config = dict(
    hidden_size=224,
    num_key_value_heads=1,
    head_dim=32,
    hidden_act='swiglu',
    rope_fraction=1.0,
    bias='none',
    tie_word_embeddings=False,
    init='trunc',
    init_std_o=0.0,
    max_grad_norm=0.5,
    decay_shape='linear',
    final_lr_fraction=0.0,
    doc_mask=True,
    train_tokens=319100000,
)
Each number is 128 + 32 x the weight over its row's rms, rounded and kept within 0 to 255. Layers, rows and columns count from 0. Numbers have three digits each. The size before them is the row's rms in percent of the matrix's.

# o: layer 13 attention output (transposed), 448x224, rms 0.0696, rows 16-23,48-55,79-86,111-118,143-150,175-182,207-214,239-246,271-278,303-310,335-342,367-374,399-406,431-438, columns 0-111
# v: layer 13 attention value, 32x224, rms 0.0645, rows 16-23, columns 0-111
o79 100:137182114154118099111116111069159132080088061108196129145109118135186124159114161106150125113151128141124137094122118108145127156113152168074062125167159146128178154143121160159141166054086162136081194089131106132137145110101134090139158185110121072111130093104166099092118157130120151176112119034105079070136165133181127091190162152110
o111 106:127072149125132068167144087089107129078113151140120115095116081123169163087130058130174171150128087129098141124099110140105081146107145149016141159097115071128162155081119198153086192097118140125097119141107102186162132125119138127141127131144083154160155115197126094117150153182134134151105094156143211091130131104158162137176141123149
o143 090:101143120111137162183095142140177193130213112102099136135170109153159114185113116153095135101125213062132134131128181172159128173180148123186139111117129173076129082116188095087116143113192158191150123144165123105141103133100110166149157128097157116074154158119019147144131125198147095136120106134180051099076104078104113131072108109165
o175 098:136130156136107107106132129141078132085194134059113147101137112127128161134197168153168156160100130104128161101080111141108127135150099128086140167157148155044178075187128106142142137134117115143161158161184074127134127173080084142140206107079118178144098154130085126093095144138088132109157148163164186123126138127112097123091118150134
o207 106:135152096159119080151097141062148177175118101117120097154119132138128074065202156156125112104153192169091093145154072124170150180149131204152168125111190192122156115154150115151170198104130112146125153086093108103125110117080086106162118095142063118060116088115092119152094094139129097141119122086130187103153134145157113151148129103096
o239 091:081106127180162165128131132176121167123183138180159099133089112101149150124142144151103129093123171082140128114166171161145053077121105183197083053140086097088102110137113058167091166137155114130198139149150115131113106173052145091084119132148095109143091148086110109175095190173198169134177150107133140065099118113115140130114124125137
o271 093:150174105155099135138112158159081149167150124120152156151144146131126076180124183132070142191104158130180134169171120141125114140120123099150120176142136102067139089173101057048094093148146138178157135076124118115161162148091129103108140126131150156107122152066075138193163119136136140116146217119139072180113075107089071119117169078151
o303 091:158099075133136102131151094125131127146155098088105135126192134090103109102104084122193147142149116141117134223129121173126126193215140124077108145125131137131040065111164157119131163028113106125161131181148089174168115119122086125163089163143108163104123104183131106141150116104089119141162187137163143131104105098144164120184121105127
o335 097:122170086175149159159162150168116133165159169166119134155153120147136114161149174131111121159128161128160128160153245093113091103150122085174138124115134118086092082107083107145142101158140142159190068082139118080120165157102105116147126133113119115122074170115099129182087067136159116139112180168133065134077137127059074097083100115140
o367 102:150128092073111134113156096115129108029125129196148133109100105107173162131066100135145157122122068137102107096101134125168129177153033093160158135076130120102108155093125177139134153072124136094059130151082111144113110118161120136108154139161138103121194105136179146086184164136106147104096114091114168078140114139165140109106101057143
o399 093:118091117145162142144129161205114149212125179144115143113129199136075117147129123136106141132118125171152162218194184132122093124100122089143168173112063101104100100103100083112109099153129117194156120091090088134136177173131148137132126150155136171131100154112129135181062117124132112116152153189158103181085110098065135098081089129157
o431 101:102155142136161187237136156151124171096172160130136126144114121128129122152172211134159081128081183121114093136118090121166107133124102131150140116195179125105078110169092061102127124178193155165193118094168136122103099138066079125143149060089083081154119129068133106144081189115160149151074168132106133161116114098101063098124114110090
v16 096:113123088104134144124160144158101137109098109110149129120107095159094154105150132079088089160092126136143141162147079144078129110102156112186131147129098114177188134177087089138154125128053126125133087067111159109089180138154107150135116146111079129142154152167163161151148110120125072139157139086132095164141166091176141136136201118123
o16 127:130147162129125076081133052146178113174159107192138137179208091102201116166128124141116100085158131113131125121122186176081104151112121152105132157122128123143113147060183157106148079144149167153100123130069080145145105152155102150158101168112113038100141103169115120114069107090132194131121184110124111059092145139116145092141122084111
o48 087:150081113138085154098082215091075192119096163095081105103112139183128128124177132178124111144134116102155151121144107084188137179123172124163114109120166148112156133162193103146124216153136134113187127142107125135107195112081147094109164081096096187102166154125167091110103155159161150099139125138121151140111087123098120144093117155146
o80 106:162104129110116143157085174143148169083117166124088089105109147130141130124109134174138142127129075166161145138124137088195113084126099132163157118087177112079109112098201164080103184176087127123157063142161087170164104114183078135166101126112159096126135152090121149148077163114127077122143071135102153137096121117146170184079070151078
o112 110:173181128132135079092137129158159137154228090183127113157165133132136082158100140139135154111150191133102160122105212107111095190109117144096160134111112133103090133078177107130095124174126141073143074121125098110146108103175124099139123138132124056096117084170102128145165108100134115104101141110163102100080155124067136099121075126107
o144 088:086173110131093098191094158119128109112108122064133111139080158151114147109180130157143189119083099138155159106093117106140137101138106093089106182145164120123136093098122100118131160166146163140185146120127153052096101141117100090110136176133130203194104143117120112128136144165137191125132045131104167134112063150123121126178136160157
o176 087:119112104088194146183175114183165142198115160101119144116143118110126073075110092148155129153094069145128156107065171086163140089128187102117135138104162130105088103125124160099150118140135183176185148148139161177165117155092183133184147100163154137145083115092164157134080124105117151170080058143118126128122173144128129145093098174133
o208 096:169030141138141161090130114091054132137085120104089106093119195126156124141152141132122121192107101117148140161092153169117166166176167131114095135144104122077110101155135126112133178071115070136169092148107105138136106136155079116088125191156163145099151184189139175149110103169127094138166111171118120128086099128118140188079120140140
o240 098:153142092130204140141102185140140185092126111140113123122107118129103149172134120182115150152123155144174167154093094071164142139154117141208130096129168146109145106142160070134087174165124125074179084119188125105121126113130151065093168094088110149101161145122115113120122136136147061113139094100115117162123125132192138189135141122177
o272 089:140072087075155184197102130092114159120091182067137125057124162117119139081135101119132168121114082102117179080180094120202186092146175112101114136123123119151122131170135185135117113107123159117138175131156167126123133128066131111113187103107077230131119096096184116126157175168141156104094071136086137161161155095208114134130124173106
o304 095:084187136136167141159120150130103149157121122126139182144157087157086120115093118056106144152157116162091068129109120191131178188151114116096100114128143119128145129109182156138075110089071097223129201125133140105163140096135118119172149225193136151152132107077069128129153116179107150162131095163089088110096149142091129143113102124130
o336 101:092138076096138137188122151125135169091087190067146135087095082110115115133138129168183122160087119122105160062150113132169130129143126107139056121123124117093147105146099152142110153120120119147182175100170197070139130141067168090087158134098108203138122130092156099108189146155150126097118138129079180125162121161188076138140172163164
o368 093:098160132108154119148125113122168115091161120109144136167112130153152137130115169110114108122150078153112134110119126131087153138065161171096102122131170090108122160100124151135120134112199099209134155119081082181135115086105118147109071168135155090174121075121113125096048171127140099204152142159120128157103104168114152139125115115091
o400 098:125128105077124124161144128087159130100076107097155132099138098101123117094103064145144108134153105103105154102144133119159147142147153096132102113181141166169115118160117142161094109085181120093130166118179221101179114133047144113111166079134092179141093103106129037100156137158161147121138129128066163102160135130188109150162161160144
o432 100:103168125136151166150147164104111156135086161091107108054110148131098108139085184162153122143086108083134186139153075096194136125175134115172115144116152183103147164217148082152154176088105114092189073134181140109096128137151124083151116103087115133133172145152155187122184172158110093095121104088119175186141122143151108154121187187134
v17 101:138173076111097118118066126179200119166072088126174138146152155132088155200077142171165198114120151152127122126120081124098144166121149127168171085107123148135107172079141055115138123123149171159121167112110191120122119140094086116130164093151089095074182171129127145129132118147104129127121169117081096112176173091146151123109144110163
o17 119:128133133183192149173125141173151134087135145115065151114113072149162094129171094110105090109106155115180125099176166105128122109156184079132138156174152082117145142160139132133140145096110118068172082120185125151169178125066112104113098127085157148116090131084118126123097124119177145128084143121159100152075130149212138125125155101077
o49 092:077115143109137100056120132128056166113145136115179147152159126159154104159073103177116139167171104091084147145071114103139150117149109161109127112100130170172139089070111113128116169135127043170102120143082167118183053165175151133157147152159080093166171170154178171125142105120090064085104163089115149147076152095098171119162125064137
o81 112:069052094108106163184114105076191194145113164081098113121058150115140173119162127159164166141137045076091176100096126164134138153164127154201165120126141090114128116135140158075070090129123118115115137084124131117111085118093191107181164105144132173112171074121105125160157145097111107082121084108081145133213124089118093144045087150169
o113 118:115113083112135127182117140103110122139212119108100140119158087101159106139122113121102085093128132081177111090187186109118083113121111105125129169193152142106107152177108142128075105119090140089146070104193142122119164153095105104102070069119145135155112101141111078087120164119163143106153179140125120086086105141135043099151131145091
o145 097:149089138130179131101127135130104117115116135082118124162129138068105105098069098123150162130121059155131144195083158175122140106145078099120092117106076155132141124108157085166102142134114070183073142148133065156122143131168173090110163233165197116155097130138155099145192109144117121090078091101175186124115139121134140144150095201141
o177 095:152072098123130131111163106056094105110106146099029162107151162143166161076181118055098130132147135123086105149092156098163143145112167117129072153144147118119191085090186160068142176142087144109077148093105095103093117080138145208126112134141083116195190095122110195071134161108101188121155109135126127108136098116114120158146074117105
o209 099:101069144109077115126118135106102085144149137109054122119062147095103148102132135116142129187141141106109178075084112146121106135137195154098136140157157080147151113090140093102067148159154104109146163122116081127116082118199119129192131129097153174105163107126107163113045130096108102111171112154129104142185167066108115111092097142150
o241 100:120139112134111128132094150113065116078130125128152179095102183128066184174120112140114094098187187108147151146141073061148133128192113143138095132146139183157090171125122089155136106194125160140159148116126117118201162142182161139162117134171107120154156145105104148180139034114163047118184134115109115131123198128125118105149170081059
o273 095:158147125098145117093143095080131160131090141113183123122205135159152113082094088159190158191187057136094106094045126082110120171126127169121114118089140157152122131085171113159199209119104106116108176169082146121178079153166179139118164174113059082207121161120157152115146137090091139118134090114116123096124135083065157127142138101144
o305 085:123135139150143127143136116131130067102142133088126096098091126141147151140178120092043090130057130138131170139103126073171107162129094139123088145103125171113136106171177221134120162108107155136095150093074117126063165122168141103075144126167135110148113059112114094118185130110125157083123146107173110176138089168095150128186084092112
o337 094:149153154138150100079159135134088132096170158165191102132174169137169125128088106142094142132147148125077101148057107069125127145110108141114118169064145187170103132048179070138152159154126123162127143158126089166147102164219229160133136176096107094165089147127155177139129108072094144157138092131156129136035134093124192096166142114102
o369 098:160111128112154166145072108122134093089112119110124141099112118108125145116193112121115113095102129135128090225156149169173156068174120084105138126171102116155130125120089172118088158118159165154138118148153140123126177133149123172095124107193109167091115155090110129096181155132174108120066148131154160173122116180160061148114114135162
o401 095:152208156134154077062173127100125106092167149147176093156190156151155074137118113162091142085115159136134083157088126086138117136078124153143096172077155171122079151064147138155129172160122105136126119136117086141153149109163186178107178208092120049154111153146152137140138097105091157173134111115136136122052129130081204084205129081094
o433 102:135145126108080093094144114098140125128114141108159134137116127095132135097106125172127164138189075168111102099108127115132156209158160125132084114095131148126144083067130084122124196132134041156118166089087118124229111179136142145172167107131068157085093169118138135173070080099080072112164084124116140122091168108129177117082102097149
v18 106:125079137053081139090109065134185194136171089138083162140130140162112119193053109143134181081105161057157124063161112108125129083118139118111111042125125146106108156132161091151101128137077145079138198090139150222111132126141106090124128132074109147095196153106160054109119147172101128138113124196106094121173117121131176152147115090114
o18 119:083130107196153145094107157063154053090090149155152167118087143144123087103197093105157127153139139121155150071202127152133120140090178090103105177138174108140140103138111104175124159105165116100094154136139146155161098110136142147111102103097123117174077113099090128075118150123148159105210076090122130115153116109124129118131111163073
o50 096:154192071127136131133087122171095108154163149123119187130110153055107149168122105120077126080103107106147080151104109110170160150134078148216134117124161104162080093096102184064142090079109133166189088140107134059109112130149149096136118104115139148101149155182116138175143086111160090205127198129119163149095163080123125129143083076165
o82 101:105146140152124107140076148108155101117162147114163085150122101094162133126108171096172133169113130155131079135104171163151132154102133082172205144159165132121096172111156121123116152101134175070090105106196191085141055203120085155112154111187111125096128053077100135143164133131162125084111074082095138170170136143133169128106160180143
o114 116:078106104153070087164113158067190133136180126097088122091147074102170123090174115098181124138119140156138170109146146127100112176147140097153090114124148142146128117165106178104121113113160122136104125116102099133183129122136130087113107158139153151169111032152106022106149163155104099097193114082112148096129092129120102126085153132061
o146 090:135060146145149134086128103133128134140079140094096096135149211121109132130192149111168113067112140169133129156074151123152162109156154143147115122110075079140186129068165122155147177162138149150159123147140114115095119073184131139111148104212159101153095175166163140137158103166110124150105087152173121146132105141121130186122129115143
o178 094:193105104131149123101197111120096126152138151163141120139204136142147116151157131154081112119154159103050160177094140134162136112159153156158136197194127140074165152071155189107170134087170092177189111162117114091149152128147149128095133106091121112128108155157195109106096095094119164144085157155135174144046110158093120091133180097088
o210 109:109124131161164121158167095155048153168113152113162124120119079111126148189097167166151105140119103180161090125099141144068150165153112168205196149114145096118164132158104047111086154138115087158165146127154125103098115163128140116118176151174148202047130154165099173140102073174089082135184095134119130096155187138116162149101084173143
o242 101:123116159105137153154116129151092181135131089095103181133160041084079154091162146149135120094147111116136103139132099123203100081161171113153071073137148103148099162116085161083187133174100150086171131117145084084090117151101101073153105156108145125100192127134100133126125158118101091145090156126112154122095091134136184096129148143106
o274 091:199121095111104144121152150174078159124155133164130123174155132064140177159120155147061147132142090098114084161088068131161162122110125165152182162115118161104141117091142061139124149141165114175156112144078140090108123165096158058117156122143141153085150189173194182137108095117159088162076127138178139155079164153128112135135111156178
o306 092:147157174165135133108168132087106044110082157134093094102109171189112106131129149130074092130136162166110146140084152102122172144178097151144133169110153140145137132138178150181194216083122142140152103152115108099128147177194143084121164110134147080146102085162120113147147117115113157113115203125149013078122124141121181143132154151094
o338 093:188133105121131133161171102154041119097087130144139150163148095090100194130147114175114114118125101109116135178109069108133118110121107203190156132108105133127124121123180114111191151129153122156158140156112127052097184127100175089157143130132179110129156190174150168103118106065131161159123161147184194101067151132093132142172124098207
o370 121:113148140156151113085104100066182091090091152086121113069085149193125130051198116087158134123111120138118104151108131105128182163129092093084110153145140103160155139101124109152090190142141151111068176102151156172109113129125086214078104116183075098146115112095098121142177114128152133072105147108134141170161095125148101160128154115103
o402 095:140153118140116190130129110134135114103102167156182145157115147113085191094173119105120118086146136089122166148136063117105171100121086203114190113092100087056133132094128135138159125153147120196198117093077144064123168132131160070147156156122172135128132151174164176145144100107121177144126224155176190118065126157128115129143123107184
o434 106:188166138110159159118109098148108154140151097155167125117124036081094129151077107173121119106122083123161089157100072148145114109160109144161119046111101098148116121137094079099143125091112091146160093115129134086098114122131119065126164154118175177127167148137162202161083106121144077155092176140168147138086182156086112135125140165193
v19 097:164079111157173120142158141112123140154113098118101112180132115102106190151094170081114144118115120172155081171123157086118122204138117099108188172178159108099101101132107152157149126150067174170052133139132111181131157126060135138119099148083150108164105113191106093123144063156171198121169175125121105148145177173161172125086153165138
o19 112:036140206108108158068110109164109178099178057098153100137137119134148072099113074119160130147140097143139144139157134194135166121141073136158138081134141159159103110120113152125085087174151136129146135129129124091175127131136190153171137155135127144134107057093105178131098133125091166149109129113118119145123117165096114115165161116098
o51 100:146079069123175071113094125141135141195145128148156117094090093076130127138137075102092146115131140113117128106081097155169084119138112146197161176105056137123175175120080148133127197133087110119078126197187171155139168153102144086144174126123104143117146147073099152131102138164113102116073182185128112144139195120154173115081097107148
o83 101:065150114135127085099119100077178127126100157130179128137088134171120108132123048209151055095130086113099123185160130164098074164158125167074061166137045079121148122105117132137142154122165128179146120142130118160160130139127073144101166112111079110137149136103149079146124149188159175157136129104193125129131113056128138144120124148136
o115 114:081072152152122112097180157131138126108162114141179138137136115152172095189072132140144099105133160176118136140186181151075133113096084104093088091101080063144128141149132085127131171148129104153128139105219134134106122130162139105143142136141102111096144117108126150115149155205115105167090110117145099107100078176066124094160104191115
o147 094:128145092152128119114129134147190149184107115098145093087105164169123124140133167104089156140137132127139157085078132124233159104103133134087128131143123210149155122141118070130095189128110114126119128089136121146159093135127128130106175107118105097087155133114145138105117143107079079110117081156077138114079173100147057120112142116148
o179 088:202097060148165098135142120154139043134126182109119097136138164109145130124117121149114093114144111094108146138104165112132119145108145146159113116088164118122154160121141121114100172062161146075120135150134119109122125131112150092164109045094178073066165097152122143141111160144092104129140067120141154086120112177168105118136117152128
o211 118:077128123120121094125128114116155136080153219131112126081108167136106064137141148170136133047095141103078192147125153115156101092114171148087111133133116152139149148115193149093151185124154139145150110142152154157142097126202111084096125015137118155110140129127097093104117135153092165108190201124177132145107102085129141071091159141075
o243 105:130151125123159145119133135096171144107122074148130089117121047182125149179122083107116110131111125131146069159042142113122147143138141200144185179102083081126127152155159138143153151103079150149089104133172169159098086139069130156182164161102102082157118171119172101141104175106138104130088144145149078113100167163126192099114085083167
o275 089:175137071147139097160180059134125097115149180140119128155109095134131159133166195120122105126129106114142134102108136089171092144131111153104127142144140157123165115157136102144147183053139127084100169171133173151158156083109065127103106080127163096115176161128126134140138112123149127102153080159128143114158143123179118172082099079147
o307 080:166133078151120111148161110212074092077117089164158126120195103141164116135112180172160138141197123137128114124120144106118140138126163113094071086151125164125105201141141102066123171060137135119146110097190109136139091136099117098059148104133097084080112115111116171141134122088133078125077159163110114120179174120160065121133163113125
o339 095:169143106126084119215143116161098074119134129132096119121072132104122153141153140135082120150137111108156131121095127105201114148140144158151112154158086149107141117185150101141106164079093148110108149134151153125142146129035086080140167086107148107109175141143135135134109120140114106115111140211135187109152198156145098158127140084165
o371 096:110155126108141158086151153162070132105140063095111127083152130155115079113097214129149133125153142135131095089093135126070155164099143103153065150113146129124130143053158122068098153144103109138183113115058103128129093119164204180175153136092078131083115135115161182143098146024085105191094080126101175115107111121085128104161101110115
o403 092:165096076159101114178129108158055063148131116112100123157116107106100171158163135092134130138120095028158134143129130122183158139105117146167119129141126165138156139166126119119136121098115180123095129155151118137101130043060162083099138073135203130134139185139156139136143090147141145095090114158118134147179171143087104184122115084187
o435 103:171100125135155150166109158168116102146147236158171077119089154104141188128096085109164119151113099139152095161081123098107103109141155130131218141113111100108166148115160161154130146092125110137110120177116154161187123172105108136156105098146125134153123220153128112129128142190116133110152131186162166140145175090176164163078138128181
v20 096:094107147127165138087134142183159143112078089149075088121102117139113107119076099118158150104134145155155130128109122194067119101099156095077105126123142124140135165096134129164100125102110126062068187086075062063145124162116192099163136145185115157103097116162061125153103111158149135149149144105103141100167205080123119065099124085156
o20 109:072120066146112116147158096128122141093145127126083154116187129108121121080186151101100144136098108111131084114122116144172085154127153180153159113152069131061082109140111109103144132145140117129186092095123153163122131134118067173129183140103141155176160139102166082162138169129124114036133133127147150139112162111170154246175160184095
o52 104:128197145101087121083085156134137132087116155111175150189107063152128125132100126176174152086057178204101172128135124133101142158083164070095096168160142097148181148123175155118135152134143104160059128139134176176142149117144178119099126084154102090119105084164115166178094084106162174123139111137112125167079137157085165102104107087150
o84 106:138148155097107167144188112095150135105150119116107076185102097147154099117106073105160173131179144211107106155114201094093074146129082114144115097098125107164096170120110127167128100096115133103067157116125152167170130142104157132161059152160130109130054063123149100166120116124181137143096082177170086148087118193093144107117099082117
o116 113:117096065132097083114162101157107120119156139101099114112139167127109174183161145152093176134115077118144089123136064145150095208110137195136071138168133139100169114171102159130136171156161122079136117120138133181103101105081064131129180112121206110139171197121138098111139135174128175128151178175117157098163131052129125166133154160084
o148 081:152154132116132154142113169110176143109103137102166152127148088156160152129133135144139085103139152127130127138118023169126124089136109131135132141121120144121119118128155116149076188140114181167077128167192139144118176063102134094144112090150142123189136079104060154129168169092132119082090154153110119152096086146144120113110117168117
o180 088:135181143140146180134147175081167154110166152160136144156114115100142105125102161123116101127163169122144109155152093150127079087110124134174151188135163157184100186165156072095135116143131165172162095204152145133096154140103177138109180105075067103136190107102086107140118119058125138129135070165105077130049113120110040092089153163140
o212 102:152178150079139126109100069104152120096071147162183084133165101055165130141125095113123116102169151194082116214131182120088116148119114137118143095083102087191113141144095174146121093075116106170092127095072125173133140109113142144168033108129157070119093136105110159122138073180155154116105116113143126175189141158117127164112082083100
o244 110:157141149076130115087133127122122113140116076149122160112070075119129157132180074160130144141095140124114148152128036149082121126118175171130137108107077075174164162119228165133146164143168088068107177110198080162135163115103171130126090176146099082113115095171090095190110117141140164146117107143101099134125117123133152122101109128149
o276 091:160156164106174198107125104098150129146102151102160112156148130172146144095121084104154062107141160121137210168154129113073173072138117088106131096108158178147128116108106074105144100102149137185120158141113128108113133164123171105129133131150161158095119088159065125139116075134157133128098073092119092173062126179068097086115129083141
o308 099:145151111135159161121120122112099168154136123131182089095139099118137133131137193115136086123144157085130123111128112119147165113121161119147141163171167158112132137127092137138165199151129169139151135169136153103124144186155101087101147114094134162169200109059211160067157146102047111153114177100123111162214081150186065084116112160069
o340 090:144171162142169202106102150100131129110132141142225138095111110191125129040128103136122087166141142141127177141122112154100138074177080141087120137117190103158136169140197094087157151121149114157121201168189134143138139111106190167107141163126112148147117077156056136127184079101134170124157053104105151153122078144123125139119136103160
o372 094:142032142147129084180121154162081116142173120119112095109139187121173142118163150130085174137113106130144094109108116079137081129143166114171146136160127155135142168143058158128101133158119148115155103130136091168135160160166071159137088120153158088187143111111167140047128206083105150103123132137125167127180078100168163133134186120073
o404 080:153116153127104134142061162061141199153108162179166145111112135160095132074161144151086071120106116065124197141154105111132176097184163093116147146156139158124147166130185094095171140199187172160145163154144162109129146131190117145121139129123121188107092090164065169150137100070158105129169073094079120131094109144132099117091144142180
o436 102:154215158120151162101107126144119141142135116106208129182107075137117109130114119133166100119172135102171152165080168172096082112107095105131140104092158113153146159160113149116155124088172091138059125138132106131081124139131215119153114162120086108122088069144087168176083078118167143165118091128138107130086160149106126080121094092143
v21 099:161121161114153131160100113107145142091160137125147167147059113119126191074169123160117149114099088168182164138152160138133155116070161123133089145162077179079150101121177123140152126100129082173143157084176159089130143170147114170078134111099118145134085072098135129096109174183103116029131127152157158113091114124106085147136114118138
o21 118:159114150098130164122134117092133113166095158160119129129156168135132126168140144107167079080131154081135086073078180104122090101112143157174210139106161093168156199064112102100150125157117191089144055143155088176109114104173149138128066111086124090142165148159133144125080143045124174204086100143137095152156197125140133106114125073083
o53 095:127117098124156090132088109104113168064170121126145118180151098079158104123140107143145096111138132120095152177130088116169094184162088160132089181113133138120115107162113090160106159131131122132127178124100101070140119115043186137104137128103131192108133181111143150143138126113211110089143124112115154144161146168073126121174134167157
o85 096:166143101140172193114110161171092157194116104135128120113164127135124137095155172102149148097174107144128101132184166164127126120134082118175107103080130158164106077110141162144116146164145116209143127112046085122182074135068156111143132184135116145140178129133111152224092108103205083151182128092109144126099125131193098074139092159092
o117 112:165165093128101149171123097093097145159140152131121125111122174124107129112158128073121136122137166110142116117101104152083087093117178131165112120099134103166168162059122136164124056101104129105164096179172066147143164121152105114145099135183173089138127113081064127124108173120102180130116140116170066143118141124103111124129121100087
o149 102:138086145109072120142111202111080172069140106106091097130165116121111069120087129144124153115159104132080157148122145123139130191124071131084090109102117085154106111126150144094118120136106110122197120089108084138127112114131203114145125166219114137094167141166119108097130106091148092134137067162150093078084117123145158132087140134127
o181 092:106142093162153108115137159134203133107173118103169208096097126160088063124134171132200124184129142123095160132128102084126139153154125129082115122187051161118114113137177126108112165145120124106171086172179147175168106143120145107094124118094100084139091143108206109124185066152101150152106158087109116052073121111142146162101116115117
o213 095:089077137131126132125150148122098153152144054107083148142152125109131099100169134170125141138171190088103135101155152117129171122137141125075132082140134124090072159166213095121096129196149120162149101110103048105100100113147177087084115151154070092125183124126183219142119116128135097142188114095131133087101120124153066135124154159145
o245 101:085155116129110144117148119095116131115144088134168095178155079096210113104146170120108106117111096100118109124166117083139131174139140115123125148133165147144118104131155158076143171097173083128162153137117110037135141150036177148123115040113128100116121146125160154116138180182097179038128132119119156121148148136107140160122107130140
o277 095:078114108130150062085114151124156107106106080066130152142152168154177116116088118152160134178144117153118158151151106130125154115180120141069116093131128105135094117165144140129102169148146077120098142121106178168156115136075110173136171128144126129105115141114127107079169099139170087092136137135061161123129095111097163163149128161113
o309 090:127140138127110155126111157086104070146103120136147144121148155109099141147084127113110170137096196179134127115126074146153090134169129132099142076155110090139181147111103143188123044078110136056079140084120149169142123193160119160173103162119119141121161131097109059137126127109107131152196171137074131087060107149182166156159106072089
o341 094:057140132127118082117111170116148095083085113125113142116133106080139125149132127149148112173188160164078161198115097098144126135160146141093104126129120096098089090167124155135096181108128080111095099069163175066098134145064147174141159134123099164131118127101152171117076158117088103084117098136106177071159108145113180160106107169161
o373 097:159143176164127176147141086091125195129129162172122176118155152100108145200114068064158106080090153062127086140124122081105117066130049088146195123111044125111119142127103143169176112104097137098077094119130153081068106159149114098140122115128110141075122116192095112161149120129110127149081115076141110130170228135160134128133173111116
o405 102:064166154139134082100153121163141087055078116092151159157108157111149125146141092156135151180139149191077121165102115104107104150148141142122136128143126117100116152143106141153093147102107060074065140127131218112116144169062119128088191125098117150096083102094151110121061130151128126098105164152117126105153117187148188170149114126138
o437 094:124076124140080090095128133133103135132139112113110142125172149116175062049135161207093114174148131146083146109153151122066170128180155079089136137161102126140083081142198103142066128127124079115106143131113142108163172157126181148139124146116070100113137146116123162128173141184114123038144149096079142148139117083117176146169104145186
v22 096:075165101110095130148093114102146055195169165132168086105151145075166126154132155099078160108168095122173162095137174105111198100084078100162152170095133097087136117152102110159185139056098131110077214126093076154131159176176122134126139083132098121146078187139147050135136159136136106152139104147143118099101105125104155124069123108156
o22 114:161111160117084142083130134134128140119087141108155145104111148104100100126067144147126164140132110104160134125062123156134100143076110193145072073143121180107133223125183138144126039114136110136165046146151142104118096101179098113152080127154167066150160169166092137102075184151112121153162106111135103121135090135125147079167126152117
o54 094:183169107150143131153114121164099154146130143083164154153133140161121141099118081143159089144089147151101063119162128101147149179146055101084158156132148103180141111126071122066141133097061145143111184155086114081096116179114149144173190123083153156094090138057162139135103092112119137085116165099131161137101214105187053145144178117136
o86 103:138108146138139112080166106140083109114096095122219116164148155174101134137112219104103090104118172134087115129112145097101121180086150122124101097151142141104123130119156139136103121208105178116136128059088128111178128129092113127105175189074126160133141093094139144145176149122134173054046178103124089113211160110149095095192174141136
o118 092:109150186213153138057122101136053190136095112133138101155101091125140109123101082126103097162121169099140127133108120119089139056154140143142108088148113071077147165076138132128116069123160096129185083150110117084120070126109153137101096135132098079139148085164149102140164126212103086163149089134108106121091107146174167095147092133126
o150 108:118078134093164159142159092220165169087169060142160165165140096133136115131140053104105144160117169108082130167139112148118069164173080119139128109116131128125093098129080134133145173170120087172091136122096169113124136151079124116112181139123183143082106144083085144139126052072135121150125105079148150169125159183109159155164151104134
o182 092:155067128124101095129101150087157087132176101166035136135127165180124137058150164156138140125207137121134141110162131055150171096161178140093140069126135144093168073138134140124131135187109153128135146105141104105148124103107092157127123177138092138133159082128128114116145098096159123103124156178091144128160125106113087192151120106109
o214 103:115088138123103077107106195099121058108166104127129103135129163166063108094158122094092078127094181119078145157142090088073169206094180103138167132126081118129082046121177130128168098198154190110144097108080098135126146112138093093091181125128104161126072100076133132138127124085132149147091180062179104089133140146157126136134149148101
o246 105:138129094164181130114099140100085154153125185154203158139155120121193147120108133116084138147143165138083147132103120124158151171134089126123157135103175147168119092144108139140092168141147141135058139118070062107131093165108121101076127079091148171154143119114147147118152113136130134110176148112112116137118181047179075123123086108135
o278 084:139145088073133166234119142133139098111134082082140197121102125118101125134156136150138138139113129115143127144226161128158159117140147087143197177136126100141093078122054118136153160156099180152089143156195099149137133114077124168173180124154132133136111137071145165107136145038183151128110184120128150094170169135123131114124102072155
o310 095:181110135144125136166155092125165123115146121137099169129092133093070108121157139094206167139097114148123073164110101143145125082224125140117130073133079095111114036122102125116120073104147119133133142163133125147109073114164130192141151142127106130138151178134109124134212115187098112160097085142062136146159134065121180164170114134137
o342 089:127167120125107168205111133146197139129128158119114158085095176129110190127166096088161090162098103088157165133217093133161142138136118111095169149168105125165171136165073118076152239104070156126149164132117172099116160150085113131103123099137185164121096154104118117108133113094100160111128158104127174124137139117121063161104117109149
o374 089:143121131120122132155162157136109144102092141173143179075166053117132102138142120134092146167121114143133128038065107185119098137114176134092083085189150162066140134092158167173149113080112126145132106113107136127135074127154206110160123125126110127158161100157092136127095142110128171160170101150151112092140093113153146085215127060130
o406 090:123178138131104178197112148116126113141107124150078161071102123131089116149146109167153134126091131116156137173189129138129140107181121061112142155159087123180137122153106109092131213084095133145152171101179173096112123125106117171117137100137155159158132154095154145113119120104125169121134146172099172161133091066142074149094139093119
o438 098:143149140066118110159086139062110094104186166168134106127169151149125158090139123087116134114079142107093114135184094043205198145084156078092187229128183062199113077146115166092142162127120198073112151100104140146131141138158100121149155103135124111170131149123152163063167143092116156106119180130117130140134179129140130132119156164143
v23 101:088097072113140085139089107131088121109133140127134145136094109119124081074159079092172198088108171058137169138200112199142145134170160097139180159125107138145081104136143137136093129148151054096159155164079146151121104122110128127115174105134162148158158152164106123108108086156093176103059165067078081134154135096161130076145142078084
o23 124:174148193096158154109156118126148136169116128155156131215167118138107157166157139112043026136179106096060145159095107102141108147089123106158097145158127093092183106129143120103070077140095185125118083104133105126128148124156087123146155144097132143098149094157130133134102116091121162139162159172093149104121105127094093170112136136093
o55 099:079148126154095154094090122129169174142195136128138130086141125118149128129163106108167210169149117201149100046152162128150114111139093123128114176133109148178129171081129136146151134125139089155170189191064105133161112164036173147133137116144082101124071115095118114079139079162125125185123138136157144124108142132170128111152126158204